config.toml
n_layer = 9
d_model = 640
n_head = 10
n_kv_head = 10
head_dim = 64
d_mlp = 2560
vocab_size = 8192
activation = "relu"
norm = "layernorm"
norm_place = "pre"
norm_eps = 1e-06
positions = "rope"
rope_base = 1020.0
rope_fraction = 0.25
qk_norm = true
attn_scale = 0.137
bias = "none"
tie_embeddings = true
parallel_block = false
extras = ["normalized values", "learned residual scales"]
init = "normal"
init_std_qkv = 0.0321
init_std_o = 0.0
init_std_up = 0.0321
init_std_down = 0.0
optimizer = "muon_variant"
lr = 0.00844
beta1 = 0.9
weight_decay = 0.012
lr_head = 0.0037
warmup_steps = 99
schedule = "wsd"
decay_fraction = 0.846
decay_shape = "linear"
final_lr_fraction = 0.1
batch_tokens = 65536
seq_len = 1024
doc_mask = true
z_loss = 1e-05
train_tokens = 879400000
steps = 13419
dataset = "wikipedia_en"
Each number is 128 + 32 x the weight over its row's rms, rounded and kept within 0 to 255. Layers, rows and columns count from 0. The size above them is the row's rms in percent of the matrix's.

# layer 6 MLP up, 2560x640, rms 0.0828, rows 271-292, columns 480-639
size [101  88  93 101  85 100  97  95  98  94 111 104  94  94  88  99 108  97  96 105  94 105]
[[ 67 165 168 158 128 158 107 100 155 123 152 158 118 163 105 155 126 139 139 168 118 159 100 156 121 142 156 127 132 131 158  83  46  85 118 147 190 173 165  80  79 107 135 126 125 148 135 135  83 109 158 241  88 115  74 160 148  87 101 111 162 162 135 106 130 255 103  66 122 114 138 133  88 164 149 128 158 200 127 113 134 180  68 162 175 121  53 150 165  84  96 101 117  72 133 183  82 167 112 168 135 137 120 128  64 131 148 120 111 107 151 108 140 141 121 183 112 134 237 252 185 132 133 163 131 139 142 102 142  95 151 106 127  65 155 111 116 186 139  86 140  92  72 158 155 167 117  79 129 122 178 132 169 120 102 125 124  94 124 144]
 [109 120 135 147 128 100 106  44 191 136 216 141 146 130 179 125 133  92 144 132 101 132  97 139 137  48 156 134  96 119 119  99 119 150 195 105 176 157 138  71 194 117 109 101 100  88  34 164 140  22 138 127 100 144 132 210 148 127 107 139 140 139 157  97 133 152 126 104 153 147 148 116 130 173 129 154  97 131 177 135 112 155 113 106 128 126 181  67 216 154 139 109 114 116 145 192 158 157 138 121 163 104 135 108 170 109 110 127 109 125 118 156 179 124 142 145  78 169 100 193 202 158 109 124 145 177 172  92 202 119 181 128 218  48 170  63 184 115  77 120  71 103  64 146 140 136 102 149 120 107  92  41 131  91 115  73 137  53 151 136]
 [130 139 121 161 141  93 158 132 147 122 135  97 145 145 158  98 162  86 116 148 149 164 194 133  98 124 126 119 158 230 128 118 150 125 128 117 183 127 105 110 108 108 126 137 143 127 136 105 122  81 172 107 169 197 139 181 149 107 151 131 167  72 156 151 123 179  95 105 139 120 113  73 130  60 120 101 142 152 115 161 105 175 163 200 121 141 115 113 121 130  67 138 160 115 122 104 169 114 145 126 120 148  43 148 116 165 145 142 133 135 112 136 104 171  92  63 120 127 121  93 139 127 162 193 160 103 118 123  69  71 165  82 118  79  50 145 197  68 142 155 121 120 124  93 129  65 157 132 134 211 125 189 203 109 109 162 134 103 140 144]
 [119  89 125 138  81 134 110 103 133  85 141 122  73 129  84 112 123  79 151 163 133 145 143 102 147 102 134 113 117 139 114 120 101  76 137  88 153 144 104 150  89 117 118  62 148 157 170  66 166  78 143 105 149 145 174  92 117 122 122 125 106  90 138 166 174 155  65  99 111 106  84 121 159 120 120 100 132 102 171 122 173 109 157 126 166 186 121 192 156  95 149 141 106 120 125  84  82 139 173 139  71 158 111 132  66 133 111 117 109  83  59 140 100 163  85 104  96 146 151 112 129  83 183 160 117 131  98 128  97 147 149 112 102  99 135 135  99 152  70  80 132 150 141 152 123 117 185 160  85 160  94 140  78  84 139 123 160 118 134 112]
 [108  79 150 145  64  92  92  79 104 102 110 102 135 110 158 122 129 108  66 105 147 158 158  96 148 126 150 119 183 106  84 125  88 108  92 180 184  92 159 147 117  77  95  89 142 126 144 150 101  82 169 128 138 142  92 136 111 152 158 181 112 166 150  94 136 147 136 203 154 136 136  76 114 137 131 103 114 144  60  83 178  94  95  89  62 172  61 117 124 165 143 133 134 116  67 187 178 128 175 137 143 137  87 127 113 167 144 136 162 111 151 103 107 105  95 150  99 134 116  86 129 106 153 139 141 176  90 113 144  87 153 107 141  99  84 141 155 106 170 112 118 170 146 123 131 145 175 143 118 135 148 169 159 145 114 105  84 128 166 154]
 [175 126 127 145 133 110 159 163 134 138 184  94 144 127 138 147 130 160 130  99 175  84 150 163  86 148 165 157  99 145 170 171 166 103 174 138 158 119 145  84 153 121 146  98 159 105 126 161 115 116  75 148 148 130  86 193  68  93 127 121 133 128 141 168 120 170 169 124 121 149 120 143 143  92  85 142 115 162 179  96 111 132 160 161 164 102 128 110 147 127 109 100 142 158 130 154 126  96  79 148 112  80 142 136 133 135  91 127 144  61  19 109 157 100 129 137 157 143  92 171 171 114  85 192 163  75  79 105 134 108 149 184  88 145 159  86 165 102 117 158 133 141 102 170 120  93 113 140  90 132 117 120 138 126 138 136 134 122  56 102]
 [133 112  79  91 178 124  86 127 114 105 152 126 128 146 146  74 132 144 135 135  85 119 134 162  96 164 144 138 144 166 184 121 154 146 123  86  74 104 115 107 138 165 117 133 128 163 117 168 127 111 130 154  82 140 129 105  76 126 120 139 133  91 190 145  65  77 125 119  93 112 113 119  75  98  91 104 192 132 180 120 115 174 114 121  99 164 107 211 131 146 101  94 111 130  82 141  94 142 119  76  95 122 157 134 161 134 151  74 116 161 146  80 109 167  83 149 120 152  96 128 139 103  91  95 129 116  97 161  39 149 115 124  97  98  87 121 119 159  84  98 124 139 138 174 142 140  91 173  89 115 113 141 125 156 167 136 154 135 123 141]
 [103 134  99 206  66  48 126 129 159  94 133 159 158 177 143 119 138  82 175 103 163  84 115 136 151 120 155 173 129 102  89 102 127  95 143 106 156 131 101 150 166 116 153 117 162 149 130 116 146 140 130  92 139 166 120 113 164 105 142 170  41 127 150 112  87 164 144 141  81 237 237 155 119  56 132 213 107 164 131 148 219 119  64 121 175 126 179  98 140 136 132 109 170 115 193 106 161 127 132 118 171  99 102 129 126 192 132 118 133  66  99 136 131 127 127 144 162 104 109 171 145  91 151  96 128 166 141 147 161 157 120 141  88  90 144 113 182 136 141 137 160 167 130  99  99 158  93  99 147 139 147 108 112 120 175 102 155 133  92  82]
 [ 65 109 131 152 141 135 215 160 105 106 157 125 130  46 125 149 144 171  98 155 122 118 134  94 134  99 126 133 138 102  99 135  74 123 176 109 142 152 139 170 137 104 102 130 140 128 161  96 184 141  93 139 123 153 136 131 166 106 145 147 145 139 117 107 148 153  92 206 145 109  82 160 123  58 168 133 147  98 161 213 123 141 145 128 172 123 116 102 145 163  92 166 143  79 121 153 136 139 163 146 128 137  93 151 156 127 145 111 128  91  87 132 106 111 118 141 131 127 111 135 153 124 140 180 126 128 125 148 156 101  39 158 145  99 136 175 140 158 129 163 152 156  69 103 185  69 202 142 127 140 162  94 141  75 138 118 191 131 172  91]
 [ 99 111  53 138  63  71  97  53 148 115 179 110 132 119 172  80  67 170 116 119 152 112 170 149  70 165 116 138 145  91 114  53 140 132 107 117 146 125 113 115 151 100 152  89 106 133  85 137  85 133 150 106 133 125 146 148 171  69 146  90  85 103  48 172  83 140 178 158 145 132 118 127 131 152 110 105 106  89 122 159 106 152 131 133 129 172 133 122 125 116 125 118 103  95 137 163 153 118 159  79  97 151 130 149 112 148 106 206 119 163 119 139 140 141 134 158 130  71 146 142 136 102 113 112 125 114 137 109 155 129 191 125 113 178  98 140 121 100  87 105 114 157  86 129 136 148 118 180 135 167 159 127 123 101 160  90 124 130  71 123]
 [147 135  96  68  77  95 119  73  65 122  80 123 117  96 114 128 109 152 203 121 118 117 162 150  82 126  94 124 129 104 112  85 101 125 148 101 100 133 175  90 155 149 122 155 173 176 107  85 145 163  95  94 111  97 131 126 158  62  88 154  65 158 113 135 151 133 122 191  70 130 116  71 139 162 155 134 160 149 139 181 106 126 109  98 128 164 140 132 159 150 125 120 140  36 153 101  60  44 126 174 208 109 165 104 167 117 112 115 151 174  65 115 114 163  91 132 122 129 116  71 111  56 180 135  97 135 135  96 113 101 123 127 122 100 107  65 136  78 100 150  86 115 171 140 140 113 168 160 115 139 131 114 119 112 137  95 134 143 160 141]
 [126  96 136 136 120 143 106  76 101 108 149 112 152  29  78 159 101 127  67 161  93 139  90  51 122  67 106 114  94 114 111 103 108  98 104 158 111 173 169 104 121 175 147 126 129  77 158  43 170 123 134 139 117  93 133 127 129 131  88  73 102 102 153  77 170 141 147 151 148  71 112 183  68  92  90 154 140 159 126 127 140 125  72 140 107  53 111 149 166 126 143 106 151 109 103 114 105 125  89 172 209  77 106 140 171 125 101 145 118 128 159 133 159 137 176  80 157 122 103 136 168 175  93 143 199  46 104 125 166 126  72 155 103 134 139 112 147 131 129 171 107 129 141 194 154 135 172 106 151 127 109 122 120 129 160  93 150  88 135 131]
 [149 114 188 136  97 150 124 106  75 121 115 140 115 171 111  92 109  65 153 120 151 175  90 133 120 162 100 129 127  90 122 169  83  76 100 200 123 169  87 119 149 123 107 133  56 133  83 160 115  74 112 120 103 122 101 142 139 140 113  72  74 134 145  32 127 147 101 161 151 144 132 108 106 196 192 203  87 142 157 128 133 124 111 128 141  97 125 134 124 205 182 142 133 113 132 112 209 133 167 109 140  98 160 177 116 172  90 157 129 131 153 143 102 132 100 140 170 144 113 126  89 195  89 132  85 152  79  79 132  60 155 148 118 102 175  96 126  54 126 114 135 197 105  81 154 107 157 211 115 117  94  99  81 185 184  15  71  99 105  88]
 [134 124 130 108 111 136 154  69  90 163 133 138 152  65 167  81 230 159  78 128  90  51 156 174 118 113 188 180 116 102 115 149 106 105 122 143  88 120 152 121 110  78 159 177 138  90 162 151 104 121 145 125 141 125  72 151 174 104  80 140 151 188  90  95 140 124 113 145 226 124 206  85 173 188 148 135  96  77 116 177 106  99 115 130 111 177 157 153 158 107 104 148 132 150  93 146 167 142  61 142 139 125 205 154 222 113 211 151 119 139 136 117 147 156 162 166 148 181 107 182 168 148  70 150 102  93  98 181 122 110  94  68  93  72 129 148 141  93 103 167 102 119  98 134 118 119 125 154 154  79 148 160 112 127 133  87 174 134 205 187]
 [100 103 118 146 123 152  92  65 145  43 100 195 151 162 167 132 180 100  64  94 140 146 109 112 138  79 179 124 138 148 154 175 157 101 141 132  96  95 118 130 124  96 153 177 118 147 155 228  89 140 158  90 177 120 182 146 119 153 100 120 139 173 128 117 156 156 113 114 118  90 125 106 154  89 107 145  74 152 121 154 186 156 134 152 136 131  92 132 148 121 126  72 137 120 186  65 129 142  81 107  78 182 144 143  89 132 162 112 116 166 137  84 137  92 102 154 125 175 190 186 187 130 165 108 123 104 182 136 101 113 161 147 117 155 158  94 127 110 105 165 149 137  75 150 160 120  95 138 179 159  75  87 151  72  73 132 130 116 142 135]
 [136 140 173 136 109 153 130 176  97 150 191 137 132 109 119 148 111  86 147 158 106 146 142 144 205 114 186 165 152  83 176 163 131 169 109 155  84 159  92 202 134 105 146 135 126  97 148 101 129 116 155 112 104 156 118 170 169  98 142 119 151 146  60 138 108 156 142 122 113 181 134 162 111 122 124 118 221 114 153 124 155 136 124 101 140 103  97 120 106 187 166 120  99 110 112 117 136  94 135 122 152 164 175 159 107  90  57 141 126  92 119 111 117 137  66 137 134  90 122  83 110 134  91 116 187 138 162 107 128 162 112 166 126  99  81 133 107  63 139  71 186 117  83 159 118 139 158 156 134 155 137 140 123 112 135 164 156  90  83  97]
 [137 161 131 149  77 161 162 151 147  47  89  61 135 169 128 172 151 128  99 122 177 109 119  53 124 128 168 127 135 153 145 101  99 199 106 138 215 134  62 104 117  93 116 102  98 115 137 187 112  93  81 119  79  97 100  76 113 134 147 142 115 125 148 142 145 129  75 117 150 133  97 115 127 137 128 167 145 120 119 165 168 198 121  96 101 157  91 143 188 121 181 179 168 162  93 236 164 168 141 145 135 107 125 158  92  89 141 154 102 142  96 140 115 122 172 155 149 157 150 143 126 172 154 170 169 121 168 164 135 165 137 105 212  99 127 115 123 127 159 111 114 116 129 122 128 159 136  91  78 142 144  68 130 116 142 154 182 123 103 190]
 [154 128 138 127  89 110 117 197 172  89 112 186 114 150 181 130  75 115 139 131 110 153 134 105  84 161 128 165 137 161  89 126 137 100 116  93 136 177 169 121 128 161 129 117 118 149 123 154 155 154 185 139  87 151 136 154 136 113  63  81  68 100 117 120  86 115 118 156 141 151 169 134  39 123 105 101 101  90 108  81 104 164 108 155 166 122  93 126 134 157  94 136 125 164 162 112 180 147 111 139 112  86 134 125  64 110  75 143 128 102 115 109 145 101 154 147 124 175 167 164 123 124 180 144 114 155 122 152 114  85 136 175 128 132 131 151 194  74 144 105 140 106 183 164 142 147 119 194 142  92 109  90  94 161 116 135  90 108  72 221]
 [ 70  70  90 211 120 142  91 120 125 139 156 164 131 142  82  90 147 139 155  83  57 146 131 104 115  97  68  79 144  92 107 167 188 144 105 196 187 105  99 192 128 158 105 117 168 159 160  62 156 144 109 129  66 121 109 157 103  86 167 101 103  72  60 141 139 141 130  95 122 120 128 132 146 124 100 112 120 123 157  96  86 141  76 156  75 156 116 154 135 116 128 152 133 173 105 100  88 192 107 233  77 138 106  84 167 110 180 153 146 136 136 118 115 111 183 114 129 138 159  84  99 165 105 115 172  47 208  59 112 109  91  89 135 128 102 144  96 156 116  81  88 137  85 191 154  68 126 108 189  98  64 144 199 104 132 176 179 162 144 107]
 [101 132 115 152 144 143  88 169 146 114 118 136  97 169  70 103 125 173 109 148 125  90 135 114 124  98 146 159 132 112 105 103 115 117 135  94 132 121 157 156  79 109 131 145 150  82 153 107 163 148  76  90 168 174  89 152 101 129 119 129 200  81 206 128 105 121 139 171 152 122 187 116 123 128 159 131  66 147 150 115 132  96  22 126  76 116 122  99 158 148  97 108  69 104 117  88 115  98 149  97 121 143 169 138 163 106 121  63 141 160 154 163 110 126 134 158 101 119 141 190 106 109 114  73 103 196 108 124 157 109 143 162 157 155  80 114 155  80 183 147 128 128 104  65 110 134 119  89 158 147 181  76 181 128 195 172 105 144 114 212]
 [145  89 185 110 133 139 119 160 142 114 153 112 138 128 202 104  96 123  87 111 135 136 187 122 127 115 146 157 128 144  84 190 160 102 128 119 144 138 151 174 170 103 126 143 144 125 146  88 132  96 143 107  79  84 110 119  69  79 105 185 127 144 144 163 116 128 150 147  90 134  61  79 161 186 128 147 106 124  65 104  97 119 157 130 107 143 101  81 112 139 152 132 118 174 131 130 116 161 127 170  54 117 166 134 136 118 141 119 141 177  98 154 170 141  94 166 112  89 119 154 132 132 100 177 158 139 144  59 139 112 110 127 148 101 204  76 140 126 142 174 103 172  72 105  74 139  86 127 149 112 133 166 101 104 139  96 147 168  93 122]
 [170 150 118 105 129 121 127 149 111 162 160 106 117 172 123 179 105 153 151 107  64  31 170 170  87 105  78 135 112 161 152  90 107 146 104 227 127  94 155 141 137 123 128  94  76 167 116 152 118 123 130 150  88  97 100 145 111 118 139 164 112 118  92 153 112 164 156 167  97 113 155  90 155 139 132 128 139 140 126 140 114 135 179 150 151 121 110 146 124  83 170  73 127 139 144  97 121  72 111 100 165 110 121  92  89 206 173 107  98 140 113 142 174 137 106 163 109 119 124 123 138  74 153  95 151 108 135  67  91 162  88 125  99  98 174 170 154 105  62 137  67 107  84 113 194 117 103 114 136 145  98 114 154 119 124 117 160 147  60 174]]
# layer 6 MLP down (transposed), 2560x640, rms 0.0408, rows 271-291, columns 480-639
size [100  74  91  94  89 105 101  90 101  96 118 107  93  95  77 110 111  95  97 111  94]
[[141 158 119 121 126 180 160 133 170 150  59 153 130 178 121 129 131 139 125 145 126 130 108 150 152 148 142 117 152 105  94 111 139 134 187 167 170 112 100  92  76 163  79 183  72 150 132 143  72 112  97 126 169 168 139  90 142  88 137 145 146 174 113 108 146 111  76 127 131 195  75  99  98 132 159 113 155 112 122 139 145 162 189  98 116  96  86  99 129 140 164 116 156 108 122 159  92 176 134 120 130 142  60 130  94 142 176  98 145 150 155 181 166  41 127 139 148 123  92 162 146 105  88 178 139 152  54  87 105 112 111 107 140  94 136 114  88 143  94 121  82  92 172  86  79 106 123 144 134 135 124 177 126 117 165 115 138 110 107  94]
 [160 107 120 182 134  81  94 158 125 132 148 169 136 127 126 124 111 137 155 137 117 130 129 108 119 151 124 129 142 192 139 104 140 119 133 140 151 191 123 164 120 141 183 129 124 140 129 183 151 107 143 167 158 161 151 161 127 140 154 138 107 117 205 178 121  89 143 165 177  93 194 121 122 121  82  78 124 155 105 133 173 191 154  90  79 122  55 152 120 165 152 108 162 129 159 137 104 124 157 117 109 122  85 116 172 153  74 107 161 107 103  97 113 187 150 125 173 127 135  39 136 135 131  92 133  86 101 160  63 108 114 121 143 135 189 201 117  54 145 146 164 106 167 120  98 188 146 119 155 128 105 171 113 128 150  97 104 149 119  78]
 [128 136 113 125 163 208 149 142 126 104  85 117 144 141 144  76 185 187  85 117 159 136  95 135 155 165 159 126 145 127 171 133 100  96 158 133  60 129 163 163 208 141 208 191 177 141 139 148 168 103  65 133  90  78 100 156 159 146 163 155  93 121 159  88 140 113 143 115 130 189 124 151 114 138 168 102 140 153  95  64 121 144 161 113 148 175 205 154 128  91 136  92 100 172 143 157 115  93 147 104 140 122  94  94 160 111  27  82  97 123 139 107  85 148 123 111 117  91 129 180 156 149 127 164 139 152 178 105 170 134 166 139 105 149 100  72 127 131 165 140 147 125 134 150  81  74 142 144 126  55 173 110 119 120 187  54 109  97 167 123]
 [144 100 126 130 135 138  92 119 166 121 142 130 170 166 111 126 150 183 110 133 137 159 137  97  94  85 117  96 205  85 123 195 144 177 138 140 162 104  83 109 112  86  94  64 121 105 134  80 147 110 108 122 162  88 183 103  71 116 111 194 113 137 162 155 127 145 131 181 140 214 117 101 115 146 154  76 118 148 164 130 120 133 152 174 115 145 135 130  84 132 123 142 171 154 124 140 132 125 133 128 106 164 157 140  99  87 115 123 102 148  97 133 113 110  82 167  68  93 204  94 129 113 126 126 130 114 134  95 138 127 108  74 198 162 113 129 101 116 116 104  45  98 107 135 145 147 121 114 143  66 205 154 143 114 146 140  81  90  69  51]
 [ 90  96  99 124 119 123 115 129 135 157 194  97 150 161 115 155 117 123 118 117 110  68 135  69 122 122 159 206  98 158 134 181  64 164 133 110 152 109  91 123 124 103 118 154 170 183 135  90 121 126 162 120  82 106 100 129 123 129 113 135 167  92  98 136 145 128 166  97 123  94 132 145  90 146 173 129  85 162 127 150  76 138 180  95 101  73 115 100 122 116  69 187 122  93 125 149  94 121 113 138 160 129 112 116  97 155 174 159 167 177 196 156 179  90  82 166 125  70 136 120 103  65 106 201  14 113 164  96 134 109 142 136  96  87 106 125  70  93 133  80 190 121  87 162  74 127 142 175 133 143  88 123 111 118  95  82 124 120 118 181]
 [186 111 179 164 142 205 178 112 138 133 180 138 124 117 200 115 153 177 134 138 107 160  72  99 180  85 115 153  78  96 101 129 137 150 171 177 157 122 144  85  93 128 121 146 143 109 164 153 115 150 127  77 119 148 150 125 166 119 199 207 112 135 137 114 136 110 129  97 127 179 126  96  51 189 230  61 138 104 152 101  91 134 105  87 122 132 122  91 145 110 157 122 159 164  69 166 113 100 126 138 157 125 135 146 111 138 118 133 103  68 110  99 101 141 157 164 188 146  79 146 151 143 133  61 167 154 104 127 118 153 160 120 113 144  49  71  84 144 159 126 156 129  90 153 117 144 136 138 146  62 130 140 164 107 165 103 177  98 146  96]
 [143 149 100 111 191  83 143 124 159 123 174  82 130 105  81  94 149 153 132 146 183 177  91 136 191  82 169 129 129 124 148  89 108 128 133 108  68 130 147  93 158 108 148 141 125  95 196  70 179  79 114  88 119  89 162 188 196 136 122  99 175  96 112 140 116 190 136  81 136 137 119 124 161 148 171 177 148 159 131 119 115 129 139 120 129 153 138  99 165 160 110 109 132 115 130 184 124 113 139 149 129 131 112 174 108 101 119 132  95  71 129 166 151 166 172 152 114 138  93 104 133 130  87 118 149 153  97 142 134  96 114 114  74 123  86 147  86 112 139  77 121 105 128 130 145 142 101  60 103 102  88 139 185 127 143 128 111  92 171 164]
 [135 156 190 152  85  89 159  92 153 155 129 155 178 125 142 159 136 140 101 108 142 113  86 167 139 162 127 124  94 150 153  83 133 158 134 116 119 117 199 171 137 140 142 153 159 183 209 107 147  75 134 158 137 111 131 119 174 133  83 141 165 122  84 178  95 117 125  89 147 170 124  72  99 137 179 150  99  89 158 140  97 173 155  37 171  75  93 115 126 129 141 139 139  84 163 122 130 181 113 163 111 132 129 116 170 111 106 107  40  67 133  67 119  74  84 159 166 101 110 107 144 112 173 122 168 156  86  96  68 131 149  76 159  88 177 121 167 126 154 100 128 113 136  27 115 117 133 103 127 135 165 176 143  93 118 180 154 148 124 135]
 [148  93 123 139 105 159 149 109 199 150  91  97 142 122 146 153 135 116  68  91 104 117 100 159 119 174 107 178 147 155 136 108  63 115 149 101 183 151 113  77 170 108  74 120 103 156 149 130 146 151 104 145 164 148 142 117 113 156 102  95 126 165 132 156  92 113 124 174 145 138 132 122 133 170 137 126 139 139 151 105 136 152 137 100 132  33 120 125  45 118 123 165 114  92 130 130 135 105  63 147 124 117 120 123 120 195 156 144  79 144 142 145 121 149  98  91 153 128 175 136 106 152  63 107  87 128 126 150 159 139 158 122 161 141 111 175  84 103 187  89  82 137 166  85 174 187 135 112 186 126 105  99 129 113 176 105  93  88  99 221]
 [108  99 150 109 113 112 159 109 115 130 156  92 169 109 156 152 117 137 153 166 184 135  89 136 120  81 168 188 110 106 108 125 107 166 166 210 122  80 100 103 121 111 123 100  93 156 154 124  55 107 111 191 131 195 184 157 156  22 144  62 148 155 122 173  53 204  96 130  75 164 139 113 165 156 124 199 128 102 112  75 149 120  74 117  76 204 143 166  98 154  91  88 149 125 123 139 187 103  97  95  91  33  65 196 124  99 110 134 104  87 165 170  94 179 126 101 118 154 137 184 171  76 146 104 114 155 159 126 137 146 135 132 127 120 135 161 129 158  95 177 157 114 179 139 149 140 115 170 181 152 138  93  97 162  98  64  78 110 145 113]
 [ 84 158 132 112 142  78 104 138 161 124 197 186 140 154 145 135  76 155 171 104 114 129  99 166 177 172  73 112 116  97 136 107 135  95  65 108 162  27 109  85 141 107 166 199 132 124 130 150 142 140 138 126 109 101  73 129 118 177 133  91 112 160 112 101  87 130 105 148 122  87 178 129 104 138 104 174 201 126 100 120 183  95 117 110 112 164 161 115  97 103 114 123 126 123 115  93 119 110 139 109  91 120 136 145  96 132  90 186 110 142 111 141 114 214  49  92 164  62 111 114 169  89 121 100  93  71 106  77 108 175 128 162 191  75 165 136 122 141 145 122 163 118 119 160  63  79 112 146 120 112 133 185 110 109 148 126 120 113 189 117]
 [101  93 193 191 206 109 100 184 116 114 103 148 113  88 166  98 208  89 168  56 132 152 128 191 177 106  94 151 127  83  91 125 151  94 133 131 186 145  89 102 176  70 122 120 115  79 164 145 137 113 126 142 105  83 116  48 163  93 122 134 126 107 122 109 133 134 148 155 101 159 125  83 121 141  64 116 144 147 118  56 146 141 161 102 135 176 151 168 124 158 153 163 128  94 191 116 143  90 136 117 212 139  99 125 100  98 145  96 121 107  72 153 108 112 117 150 128  76 128 129 119 188 100 148 153 127 155 122 123 105 150  84 147 123  75 173 148 151 128  92 149 110  93 125 188 101 179  95 192 112 108 110 119  62 154 130 124  82  79 122]
 [110 163 172 127  84 105  91  96 133 108 156 197 125 113  81 150 127 114 154 140 159 149 157 171  99 125 127 160 106 135 157 144 177 171 111  84 131 134  90  25  69 114  91 140 145 143  81 102 179 109 132 159 143 174 145 134  57 156 107 159 138 103 145 152  82 113 133 125  81 126 143 135 148 163 154 134 128 114 156 123 142 119 130 165 116  88 143 122  91 108 118  64 133 138 108 146 141 135 113 107 146 117 149 125 122 143 134  95 114 122 167  75 132  97 138 130 168 124 118  98 124 113 112 115 112 132  93 101 146 130 118 121 138 129 158 130 100 146 144  81 148 102 164 141 114 146  70  86 105 130  87 135 108 117 140 104 154 101 155 114]
 [129  97 129  89 182 129 174 135 114 125 120 182 176 137 111 148 105 136 124 137 101  85 120 124  56 166 118 107  85 136 169 137 119 147 168 144  94 117 106 117 173 117 143 139  92 104 109 208 165 190  79 150 145 125 110  67 145  88 143  87 100 104 119 206 202 123 117  82 102 112 127 111  74  96 105 174 109 151 178 129 137  86 116  80 100  86  69 136 166  90 163  81 212 129 116 106 132 180 148 135 130 106 138 137  92 111 155  98  76  67 159  90 129 105 112 165 130 170 115 141 127  54 100 153 124 105 124 155 147 121 119  92  91 102 171 132 120 171  92 203 109 144  79 123  89 157 119  91  92 122 147 107 125 134 132 129 161 105 111 157]
 [161 170  85  70 113 125 123 155 138 119 161 128 156 163 145 187  41 127 132 150 144 103 126 145 150 186 141 103 118 113 136  78  93 114 141 115 113 105  90 127 162 170 111  41 178 122  95 118 132 129 156 127 133 113 171  79 113  85 160 162 125  94 137 117 133 105 104 122 128 111 143 118 127 188 136 120 157  30 144 155 136  90 135 151 183 112 118 112 110  96  90 137 111  78 100  55 116 119 180 153 144 136 125 123 142  83 200 107 123 156 178 111 105 127  98 139  76 162 149  87 125 148 147 110 144 129  65 145 127 147  99 122 146 168 172 129  94 112 140  79 121 143 176 141 147 161 120 117 133 167 154 139 111 120 109 115 126 159 157 131]
 [125 109 147 148 136 125  94 130  90 139 153  20  82 148  69 174 123 115 127 113 112 151  61 112  61 129 120 165 122 151 179 165  86  60 165 134 136  60  67 112 141  70 144 132  84 175 117 157 192 123 128  95 142 127 151 147  49 111 105  64 170 139  76 202 122 127  88 124 126 145 115 104 141 110 180 115 126  91 113 115 122 156 134 130 141 142 131 122 126 180 125 149 149 118 105 159 164 172 129 156  61  95  95 154 174 137 159 150 129 170  94 156 132 107  93 115 153 167  98 133 155 150 123 114 138 135 121 157 127 144 145 165 169 124 204 118  48 164 124 132  68  52 128 116 107 123 130 157 124 156  78 167 107  90 178 138  97  98 143 106]
 [115  84 137 112  52 128 138 131 153 105 105 109 130  97 119 122 113 102 145 102 126 168 128  94 118 136 117 128  72  66 103  86 184 142  98 170 162  88 136  79 183 126 101 127  97  78  88 187 141  95 173 114 171 160 157  63 111 101  91 153 131 122  31 108 105 152 130 103 115 156  88 103 150 127 111 137 101 109 159 163 128 162 134 167 114 122 126 105 124 106 147 150  83  96 115 128 133 141 184 153  79  76 165 151 103 124 113 126 148  91 115 169  85  68  90 180 119 113 150 153 101 147 107 121 128 104 127 125 110 134 122 144 106 110 138 145 184 165 129 188 119 112 126 119 101 165 150  83  92 172 143 106 127 138  81 109 105 153 127 146]
 [108 142 140 117  90 101 164 154 187 127 109 104  94 170 129 161 168 162 124 112  50 105 166 134 123 135 132 123 107 109 146  81 109 148 123 154 144 164 179 134 188  88 158 126 123 156 127 113 134  81  89  79 109  86  68 113 153 110 189  35 147 124 127 190  96 138 112 186 123 102 151 120 100  81 158 137 160 123 142 110 123 109 117 145 155 150 110 150 145  93 116  94 145 178 116 139 163 142 101 121 157 142 157 131 123 100  59 157 156 138 154 140 142 190 134 140  92  85  76 154 154 143 111 140 138  96 139 127 161 149 107 129 128  64 186 104 159 188  95 167 202 126 109 104 120 172 108  54 111 182 121 144  43 152 146 120 171 114  92 125]
 [100 159  92 122 123 118 111  36 147 125 156 207 157 126 104 192 137  99 154  99 146  86 181 103 151 184 107 227 190 129  88 114 127 143 174 140 190 138 125  64  94 177 129 123 171 129 160 165 163 189 159 130 145 133  65  77 139 136 123  74 128 155 147 107 146 134 240 148 102 181 150 150 128 149 125 100 152 126 116 187 141  99  83 119 145 130 134 151 147 108 173  92 111 184  88 115 137 125 117 110 157 171 128  67 133 138 174 184 159 156 106 161 102  87 119  84 121  91 179 136 112  99 122  85 146 166 115 131  95 130 195 174  87 143 164 115 146 117 117 152 146 115  97 136 131  89 119 159 139  83 135 134 184 105 145  78 129 137  75 137]
 [125  89 167 236 124 161 111 175  86 134 188 147 165 154  98  98 126  96 126 162  94  51 101 149  75 121 190 143 123 104  91 144 141 103 164  76 135  54 137 151 135 120 147 167 133 108 122 136  93 174 173 111 244 125 120 155 169 131 113 168 112 179 163 104 123 111 136 106  76 160 145 178 130 135 151 174 139 141 140  93 118 117 120 156  91 137  43 194 113 155 113 115  95 119 167  81 142 150 138 154 127 103 159 126  95  71 180 119 111 151 124 158 103 114 128 114 153 148 151 152  89 119  91 169 163 159 171 163  83 184  77  77 136  94 138 142 114  96 121  92 117 196  92 109 166  65 145 118  86 184  98 177  87 144 101 136 117 158 173 111]
 [189 187 129 179  99 197  90 122 137  89 113 131  96  94 106 184 130  80 143 140 153 126 152 102 124 101 189 129 110 149 133 154 182 184 106  66  88 182  99 148 122 158 158 128 167 134 141 119 145 124 103 131 157 217 165 159 109 159 147  77  99  99 138 113 119 104 126 123 160 179  86 166 190 183 111 129 147 104  82 109  66 173 108 170 150 103  85 108 139 103  61 111 145 133 113 104 158 172 127 202  89 125 113 144 153 174 112 129 169  87 120 147 106 110 101 152 183 138 163 117 216 131 165 145 149  69 108 126 139 141 118 177 112 145 123 119 116 115 106 107  89  98 128 179  84 138 174  76 130  54 108 221 165 160 104  77 129 162 146  77]]